Each number is 500 + 40 x the weight over its row's rms, rounded and kept within 0 to 999. Layers, rows and columns count from 0. Numbers have three digits each. The size before them is the row's rms in percent of the matrix's.

# layer 8 attention value, 64x64, rms 0.145, rows 43-63, columns 0-63
084:515533482497480534483558451476457486515506467543487472494498452542499526528442462511479498504444424476474495517463446480513540493596550412488457464599507502491538474562516627524512530479488536
115:535526515463481466527518465607575552567527482490481514530497479442470489501561484479529501458532509496502540548495562568449555459412543511522497612482514478524487477494455496516515425512529539
116:493575490538524498483490465427472500460506504557490521502545467581433509465458497451523471555481451553556405431452511485495485538543508512446510475517558451534494503523544489402459536474539491
084:489465557510553465527530427503464497464495425540520499576568524461519470474481434446503439482465485483496525551431539546519507533524476427462496477503504386487508517437555458489504462544505533
107:486488546515505518479544522463502495493511456495411482527502439523519493486530565521592415538468507507507517539479508490421489485504516555607533414587513558455504479550450519475511478551512518
095:448518458499507561492514517502497525488505485570569527529576491474513489474489450570513462503540429552546510489491523491454553485460458482459504560444518454428528495362463492448482471509541518
102:510458528528552474467465472461483501449471533520538474534482574494520520488481472444566481489464471493471472527423451532471445565496484458457492394386499455539531531538547442461513520508461522
076:463473440572486549498481542460487434522493520545537475466551469528517535464473478439527482509521463467532413496518486455487466509442408555507560414425510499531481515537516577454473518522536495
099:449442423484462575497406501551476490459505519473533422496525521426550526499509433561542483510545498582548453555509505461469533460519461493454524483508506516474532456504465517471502431544537501
079:482502485520484499529497394467475486464529531505444501484552429521454489479531501473464424581496452502570447472491588495509465431508463512502546570472539513464466508495483464411508485440535464
102:475418498487506489505438512503516480484517524467504476495457557432510508509545546503482484496554584473450524493494541550445512477448504484502503568444464490591591477519492570605520435492480503
104:441482451480465514526578451463484435554526469489422462463436425494473504513568485503496468555534533480530512573481475472489470493482460474488544563526513534448461523490415504469542584478502466
093:446511478509465535552537509451472446553537450493429528477428440524480494513515520441487492524583503514525487552528495521434463528475470434533542594475531467482471514551482500523499589491538427
088:556502437532476509473454548448472531436507470495501522450491551538537502479492545517471473489531479550439460443545507569508537529530455462482526453517481566460528408481415534549508510597491485
110:494451572523497458494476514415541525525481539509502533501463512471547473476513512491605480491491534527508578504485525537439436488456511492605503487425487512488546496463566432456494494573459462
102:519506477510512485456512531471532487469470582533608496525565505530489486467494481539428456519484532432543557402491511459551476503487494603490466508475484459538517491417503554522457468455517507
089:466470511500455538511468506596480504456486535468504446483514504494441509519544508564472425592466524482503549424468459469525456455578505497465470447422509515500527527457524489489488573449478433
102:418496497530506540462524435486508459476494595510544454494528466503448509455541482515463491523545483511505483472413445433577506505454477412457515526478524497541505461445455544443473505422527521
089:405437449479521475455576492513443458470470484531515495499499567434538479513524519543500450573500442448472542515499513513491467469539457493513518408449475546470489516534504496478481602531504438
101:488508468518453569570503492524454480578528404471426493454448418496522522514481514481488557547564503539505424533551503531460526479511487441504536504537522544492481512611485534506533520514512483
098:503540477536433525583517432509480510509504515531541420540531457454504538432549456429492446509485464514537475534500544571492506472522466478484524513513538541497556460450502524431512453584572523
# layer 8 attention output (transposed), 64x64, rms 0.145, rows 43-63, columns 0-63
076:617400500488507520478474480511514535480502491447430554507470550479536551558524471516529465504526511417472445573529517533533505516501453523456507485430491530510479570433525464499521510544544464
115:489449466551523493498491522461448481500611487507496503519532493525512468456511409466532545528583549479508541453506516410483502520442519482518426452587516517441511454515540508539514469511454561
116:524478469479522519432535515506535484451503504568482492470483512438465598485474492529546501507452498494454533596445524508503527487595497489525516455474543492470471521523438497521521375534538435
080:490497466398500525533467487514530491494515531584537527478573482601570495522502430521525475557525492487449462500447561509532435471552566534509497468482496523488459538515437505476473462424470502
103:500530481581533419553530483509526573433498518499499516507509561439460519483567517519530449568519552469556441485514482494508524529466469536489508475519482479471527482544522513463628510543564550
089:493548513496470577493488477518498455507515527504567492524457380538487527542504448440513513548485481511433483483503509505434521511504519470488467441482501497481469506536559529479624381516504500
102:508543447432482521442496481466557517475426529519497493502564509513498477530428517496486520471457534493438497520452526600526445453567541543469533496524485528522572505521457548442409469478552497
080:496606516548449544510549453473502508508462598475518471508514476447439476436495541479505479442417468472499477568503500565502509490566494423522515473505477471483524548516475446464557479531523447
100:443473510557464585504531461519515526522431506503517467515501481524484488417500533414413480520552528486450453499554507548443495497514546425473445491474527420499484459504472492458594479498515476
084:524554495541540485479544501529543478455552460569538431503515511479454588403465510526503494521531493514500509562470506461474499496520470489520455415524544461445469452478429516581568464491457508
098:529500530498458530535474442522512543500532523435529460510473536519541455451464448476456583494489550505448526431528512511531430512459475499527436487565528510540518444543472507469437622454513514
112:533503487570536444574546500521475524482516473446506459491541535454512534463545555567530505508535491512540467551534446465519540481485434533472422470474512497432501424483500519574583544476496562
102:504496492540482438572538530523460512561532491459500459440517486470552528408534498559561547506459519492513458561511454433535543495522428516545493512525550516453493404462498543535572520497506522
082:472428554458430554524486502548505497519413494447501505480413512516461533514477461477453460471436477504473440478545554512485472458516496498497535550501530480560587500532539497489577567437519518
111:470571494490544466512497501517496539519484503553510503484518452483471496506419557427495524543448520487502479416436465529508449551531510540524488526582462578565560454524520584472488514457566480
109:520535538495485550469480429489532456442523552522564533545445433487494480538483540456480494488437404508510562441465497552470502482487502475503548434488485529490462594543557462491454497512504429
083:554517540423520512480512455473533500533524505528564480522572498506428531543465552485491513532485461506456582525519456552429475455486389477441537524440505435554474447483495515528487538504537505
099:553514525547434562420523471515506525403541501504520456566502482442482571547475538528530515496457487490458553515483548550513511475540484485439406410483524485497495552473528457500549490506537504
083:512535557453490504552454463493537506510444471514543476468528496554459491524513588509510428531477424493503526473498441542511463479469457574410564552484479491448549472479483554431489571476505469
110:490487513546489475566541554503438517564513499428470453448489552513493497427555457509508495497512524483515451617531488452509529522514482478540467553494535480499480431435462488543609539527499518
104:489489469486471566464506473474481507455570505535516514537522508478469555432513471393467468499573530458480478537447505524525501474574509450495444412546518476506535443516489446550593491453506490
# layer 8 MLP gate, 256x64, rms 0.198, rows 0-57, columns 0-63
096:527428444535507465508526500494434511503498553499422548559456521431535505483554522525494486490486522541469618468536449523444473492521468524458491458576548514469566493501518438463501476488479430
100:548530461504480552515596466529460527524538496462540495489527467439510516480540537492482544522470487474492466583474480485505512542480579441495496487497431516414540638494531531521453455484501489
099:468450449511554562477467528482549457534541482507535439557495554505470503495522505465475530501480537498541479516514465477480526484535482438454444482579474529467498581593481508484446509559594426
105:545422514458499520508587519509477559591570478569510536542491456493488534499512433511474470495508547580438473523528493453458496512563519517480504497521447448495538576499544421512504532525509459
105:512533571465482460491478540466469469434494459479521540489482467538553625377551539502512524542531542506461520524516549495543564515457494503470496458451490542516508529459551507551440512528506496
097:511495525434534455521425414477600547487526468504438472547446505511491540464564536484531534488478551448538524509451485510496462405522450531504492441539523479525514485484479513536516575504566479
094:515513505523493476483484520472552464528477491509526467563444503416567490480486460503537487534550467508477499615450510506536467496540440436467394548516512492535527430506595523443474489508518485
099:535568541444469506494553501565510471512541478446498480508526407477495560437457528497443553436488533533474509512505459401528467428487561518497469540469511531544504498505569541461477568496493534
094:440472537464538477495587499519542521503489473457494516526527505517452480443499425498593489524516508497409503494511544497451525505480508428473512483510461462459477485451509472459474521438626423
096:464438485411532499542537493530454459470530446431522437483505486500515593497524462452538533561533440443463534504472450497448550457485556538562491478543520516429491517452489504458555501510528487
090:533562515501476466463515532490487477494489523575467518543498509570502578522484473499585474451519549489541559477432434496376556464508487433484485484555504521531504506512545505480484581538468484
099:457461450445544439471473481446459462506567532508441520505511546498487473459553550447557495498507477451549495453468456532461487455513502565508495515572507463510533564566598485482524501532571469
095:548461533479486523447474536533518532469520570493475487519429438511478530462511530514491531500477475492447573508510450458437511472562420500474502554502510482530415575500482511497570553575579522
089:540454498517514413470534420481508534503462479486550546517469537510400542454486522534470509516470567513489453568531516488455476498525490472487417456514462514519479530603544488428484498461563507
106:523497475492527538498586481461485486508521446515518463511436497515506522469494545489468479569504539491449506558491515471521512544526515394447537484539433495511556510486512457530365523440470423
107:512470504499487494445539516473511532441507513434574556502431540508502515436531485456589531497564460477575504501450497557436562486540442511473494558548512568555541527505518499480485476437528464
095:464483457428494559498565544489526444481596445536478554520518579529498534486491483494486512504500521481506477446465448465531500457498452496480447583554449401538455477482523554465503546501496456
094:477491518442512453440475504510415486534494488496471549549483474422505512443475474545496496516568491557511584470570559568462470451545493490498438476509542427514446477478531464462465450445485474
097:553402490417502419479477460512475450519483536453530524561490496440520490465479491482528595542530453560560555487534489522478520509484480457521502517505458420426469468532481482476504526439462497
105:524557471492546457459430528477545523504572465508561526513444472520466496508473551471522550579526534508499449559488524518465467553532524482489439549521457493495438507559548509605457565520522472
101:491492564531473576517500470517515555505524515531477527613524421523539496460522473493462561523503567444553526496463451507544466503436523497483523585500467454513532489443466532584448468494524527
094:463524464488512484453449523473553543499586470512489554497527576443454509458511512450496512509492502501508497589432481561446534443530519526460494509569473429498507535553554557472541519561569503
100:472456477467601462478466485506440577512551506456529543598558443509478502495562502429486566545518500498533482527513459489510434529410508531516466509507462478459464524560483492447504483502522541
090:502575429527521441571461480495522534442483463528530583492492449502452484437500567519555498512564468442496454508469506481524512460525501443544430539502492484451524536563538447457483491437462476
116:493592467464477564451512517453493531485577493566517545500491459563456496440523473514490496519531497534493503527549456497479478516493427424465469624461465531531545529451481455506459494546501535
095:503543510492522478492558465498476464579516436519497506507477460522470578524552473501497555569534564474447517484536515465403486533525547409420445504464543475507551526477501500541469504576534486
092:432499499457557530531511419483549457483551442527435486553533532520509514497580525482466521450484529437538547576487453439522539497481555487407469541474469516541536482509524474476475509562511455
110:555529502533479493514504419423457524493530553528537438529462490498500522442511507534574454583517523452495493514455454523507551511460491469406553554476482504517586526427502543549454534499483490
104:497503582499554488538616536527534553525524445535536551514504499486427553445499505489532428491569509446515470497458457482442443490470496514494451522530474484486453550557585447504472507503501491
098:493546462485549449483519405444508496505507501493479466574501438509478528522483506480492508567553478445483490532422432516518470525546488469512455543475523461504431522532487479592469511452579417
096:449526486436466529534544449520463530482557546504573550560468417548441471490505454467472536476536568467540460540527511533536526492522457496517513479507471559490443589554530525533435505534484525
107:473429453504522491413448512437537458485567494499539530479475523463511519485502494499476638491485500508524497512513518506502515495408496485500437560517472492538553521588549542563494564515462488
101:516442480507471451462550456566492494516548502465539516551381545478447546505439550459530471506575512527560483487450563456494581526495511509485502499474520552494515539479565488512503532463506424
095:532456497456515469476515608467533529464467594505497479520486504450531502496508449492489509461522400464459493556442493519535478413499453478483475521516459529482528507500562554476443597471471464
107:540536470469446417527529454481436523433529510570519599521482432485425512441490548463516476489459476484559551465483508578530515470484476486489472514525547554456504578489535484534501534503528488
115:469519459499443558463456488447465455425587508472488446473439469552492571473514475505463482519472531532531504506516488475525519499539540423505483497436495518565533510444566489442471603456503497
104:548516486474524461428543469521501512526464524418396509496486527510565520480477462434485440580568526543532523474459512529451479477542464489481455518496470465495492577446534518431539466510559523
102:519457519449515415500578509525557583524497488529450497533504460443492491499576470485552514518597554478452447500477514509424503483435477500479539546519479526489486468575529468478436514522511443
105:517505520494488527497541444465509542483540491550393519509520518547395541521475492417502511495509534533569569543476500496555445526488462469543489497556457549534441474478528476446467518483580533
097:554418554500473505467460455467505502489568455484430575539453521525415502501518465507501551521478561507495516504479456458506500483419580482471441463559515533488453491545470529468504542497585489
110:507568453513518530521526525510475505519494462504532539585428435516466539460485485460563495524513437577543496534432529536417556486507517415525421501514528496521465475529518467527461519446516440
105:501469496437459495456497511484505515462561473472477508501553504514478549526502491474454505504546489594539542512548534446562465468513517479508501454458466562575484501413489530553490626526505424
109:448467465491626526511585446494502481560515489465491506537524557433519563460557537488537502470460482502570524491491566473469548476525473493527482520508548429509497580494444465557499482524515487
099:472427493524468465489473537456526552496500451456448470462492520506410533485535447504502480478493619515552564549478494488478484480511508486510526458575470499491477512562532501514530551525616447
104:506471423452495498483495514499516510501492493555578461510489518448517567372564471588424511529488522460498464479448476488507546492491494520519523526465497536550553544450478601496495556489501497
115:474454431512525559478449467427508457499557484449488494503504453459477536411540548548478473560540524510515511460508481522534566485449440489481453458528532455490558572477521533507433517537554444
094:530529553457536467519474536446448495380523484518468532498547496444489522483490456474469399573485537467509519483506470470474483454471525458531562559565513480432550521442530560500466520535501500
106:481438479452496525514529532480504518479577565397572482496493473548406552485446510435537542499541510498477467519529532503493573562505442543490447488496559508565498481514518448517495436490505466
092:550517477550522529545557475422517508549484481503544522490397467581566605520537486543496526561541525535478520548519527499448514493532479509429454505513526555488481538513453521510454498561538493
088:467467492442491480523571471479494448563526506394492477510471540528507471440499458561514554459496516595513524513453504426446494466492502540507462528532560545462515506520595481499504514517560437
102:536462497480478510520515554463457474495521435450510603526411476442491496432496531483491541452548522470450539471449488553461532445472535554517517502536553517475470469528596504513519499538538427
097:528428525472447501518511510468551572494514508475471446529533546479427507519515490412486461555581506519517511500487533484503467464546444496502441511524531528429478493498553529486415486615499449
088:490498531464550511499493527547523555530516488477476433448532496497480607522550488508465504512483493505491431543533567515481570421587439467549477528555482492493500481510468548534501490558453404
101:588476474450530425453501525471551573507539471514501502527572461466467537519580442502471440599469487509500518519523501483465490520496532533461439538503455570445466519533483522535509520573528480
106:436501456521494419562535475517455498482530453473479432521426525567523510433457457477495425530436566523566474556502470529469540471501450460509460525491480515498477526568464484461428475471511507
108:486566532487494431462469439492591523463546533447456553487471461552431532502534500468600547481478539510466549539472472483441497503491485418569501535521486447501453476469524520506467502504560476
093:572482477510503443518454429486488524567493542486491414541485424531497529447510533476502503500515546499465567498525524560576580521460479442528462528499514536527499566490521543502428437488513433
106:533475411515483517468495503443461538523493513478580482515433512558548504395496509529516512540552511551507497473485455506532532403474494432458509518513531524489573489506490479549438544574472452
# layer 8 MLP up, 256x64, rms 0.189, rows 0-56, columns 0-63
090:470488542532532492486492514562468520447545501560479458477422450467489503461558428562519540516486587510481413502519503469513523537541529499370491478509506569485503445472512462509507473504560507
099:501484474519445459526496524586417529514483501455521489546533474519507549536435498472528551447524486571543471438489506586445426449419485530541536479450499489473483437520457487522453477477462488
104:501449571487550534501489456496445471504498490509500517496528511428529537505576569531511453581509520472494542497468480530533529502555464456517502424489440566489495520520513398410553552539470472
092:469534514437456501518405504544468543501555462512466589489524508513427532509492541440523485474516467514427507540571515460464462474543493495463465436505530526556452463480406564488505462528487519
102:545465570507503465527461512513518513529506543552500430534534534457476510485513494502570491511521583500538491504465501546535507499502455500418603530453450545595569505518586452523502504510553516
098:488467540490485583478473479569432460477503478546512455535539493483581484509506371479483459527498541582494476504491509546535561525498535453489471449535544496437471496512452469529512475451436462
094:483530434541537565468555493563528574471499429498523452466456529534504499484498602493492520486557447528498496529450479504493502484591500558559573462456430457521533509486505518492502542441522486
099:540482430532536459390468505472540411515478519458461459520505495494411476494450450503480471512439489538503515470423571527458503544512497454519505487544568507482486542484450480553574530474499512
103:476507449525493564547432403463495578513507450438507552529429412510517486511517418549458512467486486563515441499484530528481558476503476521438522500482557517559470515531494485456481480456517520
102:458518423483500590546533478412511445472468492496480500491455470547455483508501503499511588504496469528533475542555608578487470557513452561502464552517424479492459475503469505490542504523523521
091:470482509414557522509511484488433528511544477411505495499550514458543467434526531474483542428538509507559496499510530571562490479489455510447436477542470483550472491568435489552440555516539529
111:447490490570429463444517434412539502441497527506556541504480496498521568517524498493465522495564564574522504554566510453516489547448430497557492426561483542498506502531523518490502482465507464
091:444486487557526463485486484514486469512471465463496573402512500521423544507503539521454503490591429527482479487446571548525482485553535516448469554456508541515490498477559428518426537524457485
089:479487532494424477555551514526408510470535480505497568467515447426434580471554489517488436548531491523547516454423540493558477471507522545541508474475553527499480474489473574469511546449483510
106:542454509564522466450562483486520490593519514532525451507464510472511451477500527519519514553480471539601463487568512404504446543507557482564537464495462483472480551469470510453461534427524512
104:531480509517479472453507582562506458434522549529486510498543495529487532490508528483566481493493491558488508562455442451471471522495461522487476593490417512516554531512510604555529552508555578
097:520566539497460457531549508531491555479501549500467496542522419492521514484509498416522527486468514525427533539498498505455441545530541475647459495462498536483537434548507436514504451486481530
095:553495611542479494492434454470535453446540450463601499499445501474459476486522477500593502469498460506477545478477450465522396438518508488455492519514479482538489496482444486461448522486478497
093:489525533538507484506517453510493542439505479575494549504487515557530513481480491440505497490499483453497362484527475467505501437589433517509465576497513527502470483484451530527534448487561604
096:554418450479495453450464531483504517491462526564492473493543537411447423517463501537506564495493534491532485502501482487470445455540506553566482537533516513504491478399457463599498506472508450
097:510400525441508558513522519494570477523531467479475518504530528552475468575519500451500482486499573494440530518461538480502518451534488547525506533475566521517521529419535525545558453572455412
101:485478530496530449550529484495459554509519403536497464485511432554483578458475557472477524523481441489472528556511490506569526469510438563409457437485493492550431473502479473530478483567483472
094:488566481480459526437527445440530472482470528510516506509479427488520488529543481483448479530473419565543491459537480492558562560547535439478459518538440455451502542479454534593460515482544510
090:533469481528465517431520530526558432536504478486581543497394480526456507538465513532482491476506483467520542524498551524489525581542484477484487523560634481493535530449508563498457522467506471
097:483451505521483530453505524534460494474507478521461494553534465478582511476449512478503528499532503468493384487477560522540442525449512521488453588400482464486522491485510592454514463548444453
098:491459560493449544491514485560472418504461500499455449465457461519526520516546495516514536463541513398511445531554537444482494461506517539411482458470495395486563434472508457519499495466472490
100:577518501508521555452465510446541433634512506525555485468487545532525538533534494499559475485534531513473514443568610493470508521492529507482503557457535541532476430497523506474519540497529518
105:520470536533499568487505412493486534418479511573478537513517511494470485468503476512580555579511452406547498508485486470504507514514566447467480511503497564539595489448473537494467554467452503
102:466529474454519452497497516481439524516479563622486551568529487441516467491576514527496491488556535491520490441548547477482437466532508459545473484432572503459574502518507477447476481439489491
099:497442558480559506569524543549480496506465460527438508474532497407600478506530491464510527525446439511575523546434465582481479477499500499512470446533492539491517523508552551447444466473510495
099:460507460544443501469584501488472474520524536515514545429432466580442492493478468485503532444448462554502503512516433552493579565507487517459507437467485454491475528509493418472524558505540561
096:517543480565586602502572476472576459511509418469474476493433529529461472550501485505526480503469491541480533472554524534564511489569467462504510524421528490512476445477524514444498517450460472
106:525515498558436451461509510550485520469501464504507537577492534518533547516412521449483504501422458556499482534502444485468458506512487502548560452590405455488500504549476555514534574510483534
098:489563495531486475466557483511482425531487499535529448517549444534542438515492548526537498478584551436474517364530504518474573545465520507510477545475523480556513498448493477527526445450493520
102:501594499479463535503500468530514523487515455461523489486451524533574433430431545535505503465563490485550435514447526506517430452502469531536522454469518508401451500572459517436494515515529529
103:470510503500421490456569455596462449561496546517601518514493512543467515504427473503512524481527423452484465462531538449531519511538466524430459484556440504491470536456490503539549502458522514
098:461503463578437523460502512488561483583491538481487555490461476488523464454512541471521491505531457559451525592440436581505537524493449547530515526507488423486503512500471533540457487421551518
099:433548489493543551474516526556525499490493503487524437537558490396523529478464499585509527463506518477466522606435482519439546508500552526521485567481482415521463551525439470494504520489482470
099:513512462471560512488493472473533544548466459484515480499549565570469529514574522525441536505459484542478511445555458366560539516559563475493524503429497448480488496483452490478513489456530457
101:593450550486500508528508476465431549517472458518450500479476450510539485481532469457521463512471429494556463592423496501548558548494551558437485482473531572466464468529527522531519452498545515
104:496551537494545551504573407571474498479485555520522479457486517479482511534560468515508506523544524505580430518477542470441492509451490430492480581535503481498454508440496497431522600514513532
098:519545548531450577570483568522459526507490458516488537544502544454508498504502434446494535385508441535598467526534513457458456491539523467514532537487467477486483460590495506470532493481526496
095:489523514514541450515495489487488476490449511595501579519440476466480487473432483565504466491577508451480458548488504481533498369486462484444532528499560498521528525494481594567473501489482542
097:534457469510504529540497458453438499478512534467587536518517456534547593478479434577409481529501497467545524483557552466486507505484529485485490522487549518486555541526461496532512510624493469
100:570452523428447521548522444534502528498478453549455495456490557495526513500461514488522541477546457543539485450562459515503483430506538453419427532585493438540522527465541529538551495489533499
123:489460455482543506533485509494434475460503451422503462527471501518552475482547568493503501539418482527468453491564424481546455463563494511464563516507548486540545434429491518533437427527486475
095:550496544533535485512471535549472564575549456475501512480416484511566511506525590533445496482506507496567538524460511464527465450470506543566489514448507545482499501485426488522505460378509488
096:475501496552464510492511574513546460477499433484549452479556525466473464507539465562541516482431521455416457533483533459509468518542511408407474454488519548476574473486443482487435508513509488
099:567425444523543478496527494501502434509506414490457459495555530462528467526436448562441548507449494546440504537495462435539497507541486517461485509584508503575468463411527515503485500480501485
104:524544548469463509486463488554453497491476563529476516481401513498538500464465449456510546481471505508458472486496571421481447497510446449444437559481505506500510464562474579499514430532538423
097:532458539451463549533507444508414537560475546470496520547509502498479505549481471558510482535543619568467512484456569500454496472535518461535550448483516514477449485520469418533501536548464473
092:474461457597496495511474501517469544570523468461495506516523509494522481514508484440430511468512513451482451507496438487509481520460462520457569450529498464509434567617453430494451539444547528
101:524546507438540467431505531499510461531501481436560547533470551559498403498560491472511481499446497479496560498518514542514553514441511564462399475537486507553534544466434497548514461457518516
101:475484446527524496456426501418512523524460554522469508546533509416432496490562442524530494495495573494506531481515463585546440508444489551450540543479520519492530479527540442487484542511505592
104:564442465465544474503489506419459467463513470531484556531547514557496511534516572532491512548530510519494470490571510515469498456469479521429512544535543509613534446539452514591513456453515489
107:474525583491508543461510507581529563472467508527538491512496442539502500550463478499478453527471461487485454505397456499400498537501573536432440470523489496552480547462521481571529453522499523
103:520491459559434485494451541541587531536492512533482529524433525481389513476526500502538462502534517568499498535425470512415517442475463447496523488453486529471530481509522515512578531436558507
# layer 8 MLP down (transposed), 256x64, rms 0.188, rows 0-56, columns 0-63
092:504434560450538513496510570515489479495416531570462485494467506464457487532519564539564547464477463546480563481451467494493561544557553511525501490590503512506528475530515472532497518399489553
104:477504507544437516592470505533428463536458547509501471540416535503412563533498489502489565538478468554474503562541504517490425502517514466511493471472500548495546529486492484508389482476555541
104:536424483604553460517536539531477505547593510470540493458489519539506444520477536479553529555457493484469504512523473577441492520457513516507528529488564396497508459551502486510553484499441528
092:564437397476529539480459500471486547563468487557469378507534485536532533507435514469538503488515536479531505556542487470565467534480520542552451488455512464474499560541508502523465452483543484
105:504467400563562507479578498463496537454511533440559483525466521473451454476495504484474464460462578451494512566468533563488545501536521552525541481537534459495466450505584494455519455529472479
096:497594497497423383537540479495570512490522523471503472512467493535444530484508576496501519523497480512493517536414486510514447458462523526444469500500486557498407525472485462532428491517573529
094:483495569554516468532535454488518528473493563497562517547520527480479624502481487509468456563564500414497565496460458441543517501473476482554513460455514555453517466485457526498530502550571485
101:544448573464531517468524446481564490513481475461502446492491531493579518520503443472486407548537534522514458499519510478412464556481368545490481505514522449507464469549473501458516469543497514
101:503510518424535478486537490533531478498453517534504435529529470469554557512454478425567481509428507493453522468526551472469487523528462430477439438456468522386575512466528525510522469457501464
099:490499505488500584513478420491504470502457502526529440513480507503520454530522531589516482534554581437495499473567471567480528482461520524568466473478457560525492578525490548573551429462505515
094:541568522456483515434518477498468415451534573481470506566483512573488569537494505461522491538495489552513548503507446497448543463482494551418488494558531493504584498503586528517488497571488526
109:433499431480502441544463452446517455509523540447448575500584536563514433499504507489534466542508548455512486425503434559497583478456499564516455511489535465469508504535500493498488525527556524
092:587418549459516495524511475517483516538543560498459477567442573490485544490435531444439468524494475506476505516490468503464483449459401507456516509500457397492474477518521447502513469543539528
091:535490498463534485518516550503500523533489530505501504514436565485564482571496487475456588474390549467442425498480457515482416486508498530407519518462501490545505507535526484522513526532592460
109:552514488441418504524534505515496503426443488484536498494512491479522561497547470387503467459445502446408503474518509558531504439463472529519473473524478549470449491490517524572520543567432497
103:392505478566470438519441487406488487475392483511508496457540512534536418507498500484524556454472545503504458521514458490526576525459505526464444549483520519536498495488536487550503437505542522
089:528485475510576474440553543561417484466547511486490468529442436454515603430528498421511460532489478492501495512502517540525483443499445492528570514532460461477476449526564492521472487453485456
096:538503445529485553513539486534530516561546551503554561492514515477515462478490483460466494547487541515567505534478539407418578536578557557544456461498551496490557561515482496558526504503512469
093:494469456491546509467460481514512502545518553523374541456532494542422515495483445494515459466516493555555589494498535472476586465453495487541519512456483384505470515519524517512562512509478513
104:476473522481471474509564505536498440447394468509508494477562452458471491507486433462513502457490565556450511439556484412550498454533455478424453494532568457511532479475473547469501485469468505
099:462613562560499474461488552553510507487502498566517465515507503425559468510559498518541512499459459429501517466537511515441436451492545506537457442544449491445491477554572488496454518518473480
101:521515509547538553477489537499524475501566481522449429496449497434584446496447537491432482489512541486574516530437483434435472464513494558512479480527448430518490543479561538433531476484480546
097:539512472444471446494546527503513465496503491461528425472510495550482572518551515512492499488526573485527574533399472491542434480483448454493503556567484442481511600504473427484537548502501507
090:414567525432473562503555513474481477440500529503439517498529502400541512490542496516460483510448489481525465428481461475579469469454476519493443525499463522507490458481423422552449478519508522
099:523539549445394514558432492504530451468451545471536463579496476497411495578493521530541508523495467545432529545471457422513472481521529471512468511510540445492504499503544539483527535486544457
092:573510510494435415509432472441510539439506556489504546471539526412461421427568486563493497451523480527467478456489534514541515452520509532533532523528547532484458522485484476484489556451459486
104:424465525543504590549523528503433456507464488529405479436555501501455574531543468487508540475435545503468530476502423493532498453533467527547512517444483518448500485471435487459508567489486498
100:482463523481449539480494497490565521503400444447514489549501542498486470459477456469457471445501461508519493433504505452435486515496491519578471445513493520445546553463542361476543486516484483
103:505572480464454499488536480498459438442440512496541547475492431451412507505467417498467483551518487508517528493498518429541518488427463510493543542516525492548491481540506570543566572549553526
102:486528443494522490518492474529470464523547533482530457516433404478458612519451522579542506504536461517458548493545499537534497527549472490533571468518510421480516516483503488481476548425580486
098:520500510549494471557487492577505513523405491475496429510529527510496402465410485474598469519531542461497563503435503471449500579484524488470477435508458449502513452486515455517484488526472471
096:536536520481514529464484526495438483529543534472474464485472519475518491444489563504501528524523532495524472516586547517513447505472497524430548599492519484477500461570459409386469555495551452
107:464576448509457490506495545491527470525509506565511509469578561519560418509498444510494558540430424518505498473479479519453532503510454472581503478577463501461481456462524442484528564510544453
098:478514503500557498513521419449517524531508533542514559477498530521468584535512506506468502515458581549539387550516537490464478472503548443536476551525455526459470515563482417512482506549562539
105:525467584490489475523535493453537498457524498613511517494468474488496497457494583527539538540466544534440523558521485523485515530455506492544522465526566497553488474434484498450468559448387513
102:557517461508492531504540508484563523524536469482581529405490399443485468495484554456442463478501542472490452544486462486460473501452534519533448511464529478549504432547515544537486535558559448
095:475551496529485441533522475454568538489465617508427511483460518470477472541467494513513418495504535489520516528553568453473490532487479457535464506477521487554553571473504472490419478550576533
098:523480546518470450526518420481531499551451503456419535507482472508474509575434512502495470545542496535484486575558533506478500493439469495562446496483450517511467485441486538416489613513491457
101:527474455481478577534548530504440439483499477443492589465497498531494512499518515534506465537453403489468536532561482589490476530468469517501509572500528515565494516418548558557518440494505523
100:539483487486518519536495515501490492443428458506599534504472499541511405489528544476511461520470504508445529495565502481602451482581517524486521468509412566453459463502469456568528473505463511
108:507455435561469404497501485550540501534539519428462511509519486465449461513471496515590528548515443424452486462531440472507499532416496503451464513552490468489502470555509476512550456573488471
102:488465422491490530517471475523478458486615524505475487433490537497518484517493561495509451490532554489505465529472555528522470569458504529454534536450465536472535538395528565451478534478459420
094:537467527494450475507523499509382515519570503486511470476477543472541510508454473489491460537582553476453465477565460469451433491474536535502524436492474507565504497502512436433422443455526460
097:484489519518489535569540499559568470462555505466486456548519503463464452511552482465524550469497575567436493562465519474457487529439477489416572498561476501503505459510522575504492437519560523
098:498545439573528491528499502558513482490579524478533506538474533534506543466489538513503494539458536452525435535403485506538450511544437444503491541499440506464478471403462448518505431430521488
120:430540561504466523473584536468533520486531531476511444422446501553520537528452464517481481550527460478470589467513558488491457519441501474479482544458522476428515489512459562437521477434469540
090:470501495507490493536487480413514466451514477458406497457557475485495609474490460495535468505481479526561470471459429480518559484519452446508518505496546516432530497466498606548495518580494522
100:481538445526443457542575499596524523550512515564551498506556481565491535537473504569536515487423415541541523517525449452491448491500465487512462477526501450509463479489488566448495535525512443
098:489547454518518526453540477572519499511491458503553558544407492437539547529524421521420534485459457519517429514564488499483504556580508527530516524534437527474483428532514517534528481464531487
103:447519515438433509521391513472479473508389471500501442477467479455558451521527435458471522490456523468523463459520457498468484445546470480462457522492449456515515530452501514508513401477512531
099:520497494461510467510590508506481515482547486440490597461488462444530519485506504508457476475536470405406518464485504515553516492536525542502514557548448533494504395454468491490466490593489522
091:549473552532500451457486469488551528461472493510395481431496451472471594444493517484496480550491466539609539500540537528486501459481466467420484511500471493486513435532510557514447441495481483
099:525520509442476523507504517500515455477468551470465428464570480501510652507486500516511484574482481441508497499482445510495457460583488447528498520510529435445419427499477502520491507548523476
099:492478530504451555435562546561509503435454484498532509483456410516542440463444512542470518483525466499541513450454490443504525403509510478492500398514534510542544438510583493505489499487504530
103:522508511516464584483479496446516469498497504435438520536507566497480545560413462492519457499403547555548468535539523468488531569571439516531472507493554525471554492526552483539471496505438524
105:505482441551489500521427495469487531509543511512521496423529530568431437423547565496580488522472494572499495539445531534488443496476423477496479503514549557487429515571492488463514528459475507
101:524531533487568453497503534458544487496490556474526477501530514515498478573444448467514609425451585507543534533515491540506509540480585509510508516432539476580529538510579485500479535500487465